{"num_hidden_layers": 13, "hidden_size": 128, "num_attention_heads": 2, "num_key_value_heads": 1, "head_dim": 64, "intermediate_size": 512, "vocab_size": 512, "hidden_act": "swiglu", "norm": "rmsnorm", "norm_place": "pre", "norm_eps": 1e-05, "positions": "rope", "rope_theta": 10000.0, "rope_fraction": 1.0, "qk_norm": true, "attn_scale": 0.125, "bias": "none", "tie_word_embeddings": false, "parallel_block": false, "init": "normal", "init_std_qkv": 0.0528, "init_std_o": 0.0, "init_std_up": 0.0528, "init_std_down": 0.0, "optimizer": "muon_variant", "learning_rate": 0.00465, "lr_mult_o": 0.654, "lr_mult_down": 1.5, "beta1": 0.95, "lr_head": 0.00561, "max_grad_norm": 2.0, "warmup_steps": 132, "schedule": "wsd", "decay_fraction": 0.913, "decay_shape": "sqrt", "final_lr_fraction": 0.0, "batch_tokens": 16384, "max_seq_len": 1024, "doc_mask": true, "z_loss": 0.0001, "train_tokens": 117600000, "max_steps": 7178, "dataset": "wikipedia_en"}
Each number is 200 + 30 x the weight over its row's rms, rounded and kept within 0 to 999. Layers, rows and columns count from 0. The size before them is the row's rms in percent of the matrix's.

# layer 8 MLP down, 128x512, rms 0.215, rows 43-85, columns 224-255
096,188,215,188,152,249,221,212,209,228,201,217,292,222,158,225,257,237,154,217,218,198,166,173,223,189,157,228,209,223,270,187,182
106,196,194,189,203,216,143,221,200,225,221,249,217,220,154,114,229,214,159,148,240,251,198,208,239,206,224,207,229,227,201,225,214
101,206,162,199,169,211,204,216,225,231,183,204,247,164,187,192,198,197,181,164,195,209,246,219,198,248,176,196,199,182,197,204,257
098,163,140,212,205,193,184,160,227,143,234,192,183,184,214,224,222,184,144,210,177,208,205,187,182,177,209,228,202,230,204,206,196
096,166,180,180,187,178,235,167,188,177,224,182,205,194,167,265,236,153,219,217,231,222,200,251,184,163,206,207,216,177,213,228,147
100,232,181,189,225,160,250,117,172,174,241,222,178,220,190,179,234,231,151,167,229,207,185,240,194,208,192,240,226,209,184,164,201
097,210,209,241,186,213,242,167,195,225,217,222,120,165,221,195,140,226,226,215,230,220,148,200,183,168,228,205,139,204,217,241,202
094,238,175,164,175,183,146,159,235,195,199,216,166,198,230,221,210,187,197,196,192,197,213,221,203,205,198,179,141,195,217,246,198
099,170,205,158,135,180,173,176,168,217,188,270,203,166,155,188,157,183,196,180,181,179,242,151,138,176,180,191,228,242,224,239,230
100,237,183,234,205,225,239,202,184,180,229,188,230,156,201,140,192,159,172,250,239,185,203,245,204,165,223,143,260,166,229,166,233
102,209,174,184,228,184,144,281,186,128,175,183,219,247,198,234,160,171,186,197,150,220,185,232,211,151,155,170,208,170,144,199,179
098,188,197,209,202,183,191,228,176,267,185,206,232,205,256,226,195,176,226,130,154,184,182,199,175,235,201,190,187,241,196,241,250
101,233,232,209,184,184,183,218,170,146,282,185,211,182,158,227,218,182,187,171,189,208,167,194,222,208,249,201,193,197,184,166,190
100,233,201,137,163,152,193,190,201,149,178,229,240,213,196,143,199,186,188,149,172,184,243,210,210,205,249,253,207,246,264,163,276
101,212,241,183,222,181,229,149,201,192,164,187,185,221,157,214,221,171,240,202,225,225,194,206,174,185,220,228,183,206,171,218,184
091,163,246,142,235,224,228,237,197,177,219,209,204,196,158,223,229,262,276,234,192,182,185,169,254,208,180,235,183,159,231,225,271
111,163,178,179,178,246,146,218,186,216,216,196,168,191,180,229,221,249,159,173,172,229,142,230,220,207,208,256,189,254,224,237,127
109,226,195,193,209,176,179,195,193,202,228,202,199,127,188,161,165,193,255,210,263,200,179,192,190,216,185,196,195,192,184,207,176
095,224,234,220,175,220,188,206,215,234,142,179,208,200,193,225,185,151,225,222,142,182,210,241,184,253,219,181,179,223,225,191,196
140,247,181,183,199,174,142,235,205,201,190,171,222,211,220,265,150,246,161,203,168,141,136,198,204,228,206,212,173,196,169,203,256
100,174,220,151,187,198,219,148,203,163,195,237,213,215,228,189,202,192,146,191,227,232,184,213,171,191,203,227,238,166,161,206,204
103,220,191,250,197,208,168,214,174,196,211,219,169,165,190,254,234,206,207,258,183,193,172,225,204,203,216,253,164,223,191,214,189
094,212,228,215,161,225,197,231,183,212,212,220,188,156,192,183,201,159,190,225,193,168,223,155,206,162,156,197,208,114,176,173,213
095,192,225,195,173,214,197,201,231,199,244,203,216,141,214,187,172,197,235,190,240,164,213,264,196,219,186,130,191,229,163,160,233
094,208,230,214,186,216,175,170,177,207,161,219,203,199,223,210,204,195,209,206,218,180,181,222,207,225,189,227,203,248,190,207,224
099,171,239,183,205,200,261,203,185,188,163,210,258,172,181,216,211,228,266,192,177,147,264,220,214,193,244,177,221,171,182,195,173
094,167,175,155,155,223,182,242,194,164,226,206,179,258,152,243,178,231,164,222,170,230,171,204,205,164,182,179,159,228,229,187,197
101,228,187,192,229,181,163,188,197,161,205,206,222,156,277,214,260,165,174,162,167,171,214,166,188,165,201,216,212,206,204,167,204
103,176,293,164,177,190,189,230,235,187,200,217,251,212,217,201,217,190,202,248,235,230,188,150,250,220,255,193,199,169,213,193,162
097,219,177,209,192,121,174,191,185,245,172,175,149,214,210,200,200,208,217,201,223,170,217,256,232,249,220,229,202,203,131,178,180
110,200,181,209,289,161,156,218,267,207,193,191,191,179,119,185,153,266,218,178,187,180,223,208,238,204,196,182,208,192,193,227,214
100,189,195,167,223,169,224,221,164,222,155,213,170,179,157,180,184,232,195,158,246,202,199,192,170,254,152,165,257,216,192,196,186
097,245,185,175,214,191,267,176,175,220,210,247,198,176,190,189,168,203,225,203,251,226,176,252,214,203,176,191,134,176,209,169,195
103,222,202,191,212,174,222,239,188,186,184,170,199,161,155,227,183,235,221,158,207,225,236,178,166,175,187,182,205,179,149,176,208
102,164,205,193,182,152,206,216,196,215,222,225,188,178,140,232,155,211,217,210,218,204,233,177,173,232,221,151,179,204,214,230,230
096,200,218,176,235,229,186,179,138,224,255,219,173,181,177,156,167,222,183,177,163,179,188,188,202,199,210,204,198,241,207,196,221
105,242,202,193,210,163,193,195,197,212,155,177,161,198,221,181,165,190,164,167,234,237,235,156,206,132,234,225,198,192,168,201,185
098,218,214,229,184,188,215,223,217,224,153,223,189,238,183,279,189,155,165,256,209,183,196,205,208,180,160,181,181,181,235,186,198
102,156,200,201,169,218,183,212,168,142,178,209,256,243,169,221,206,191,196,160,176,206,232,214,179,211,218,164,161,170,181,260,229
095,110,221,216,226,218,224,167,188,178,162,214,186,173,215,238,187,224,126,187,162,188,193,197,210,211,193,218,230,178,245,192,231
100,152,179,197,209,233,263,199,238,196,231,183,241,191,173,217,221,202,164,188,225,219,152,207,245,205,249,175,227,171,228,214,173
095,188,236,159,209,224,197,184,189,252,153,182,217,223,241,165,192,161,200,190,131,195,182,192,179,169,174,181,174,226,262,204,190
104,170,151,144,193,224,197,205,224,208,222,230,214,222,207,201,207,201,174,202,209,236,182,203,169,171,155,204,207,223,165,161,194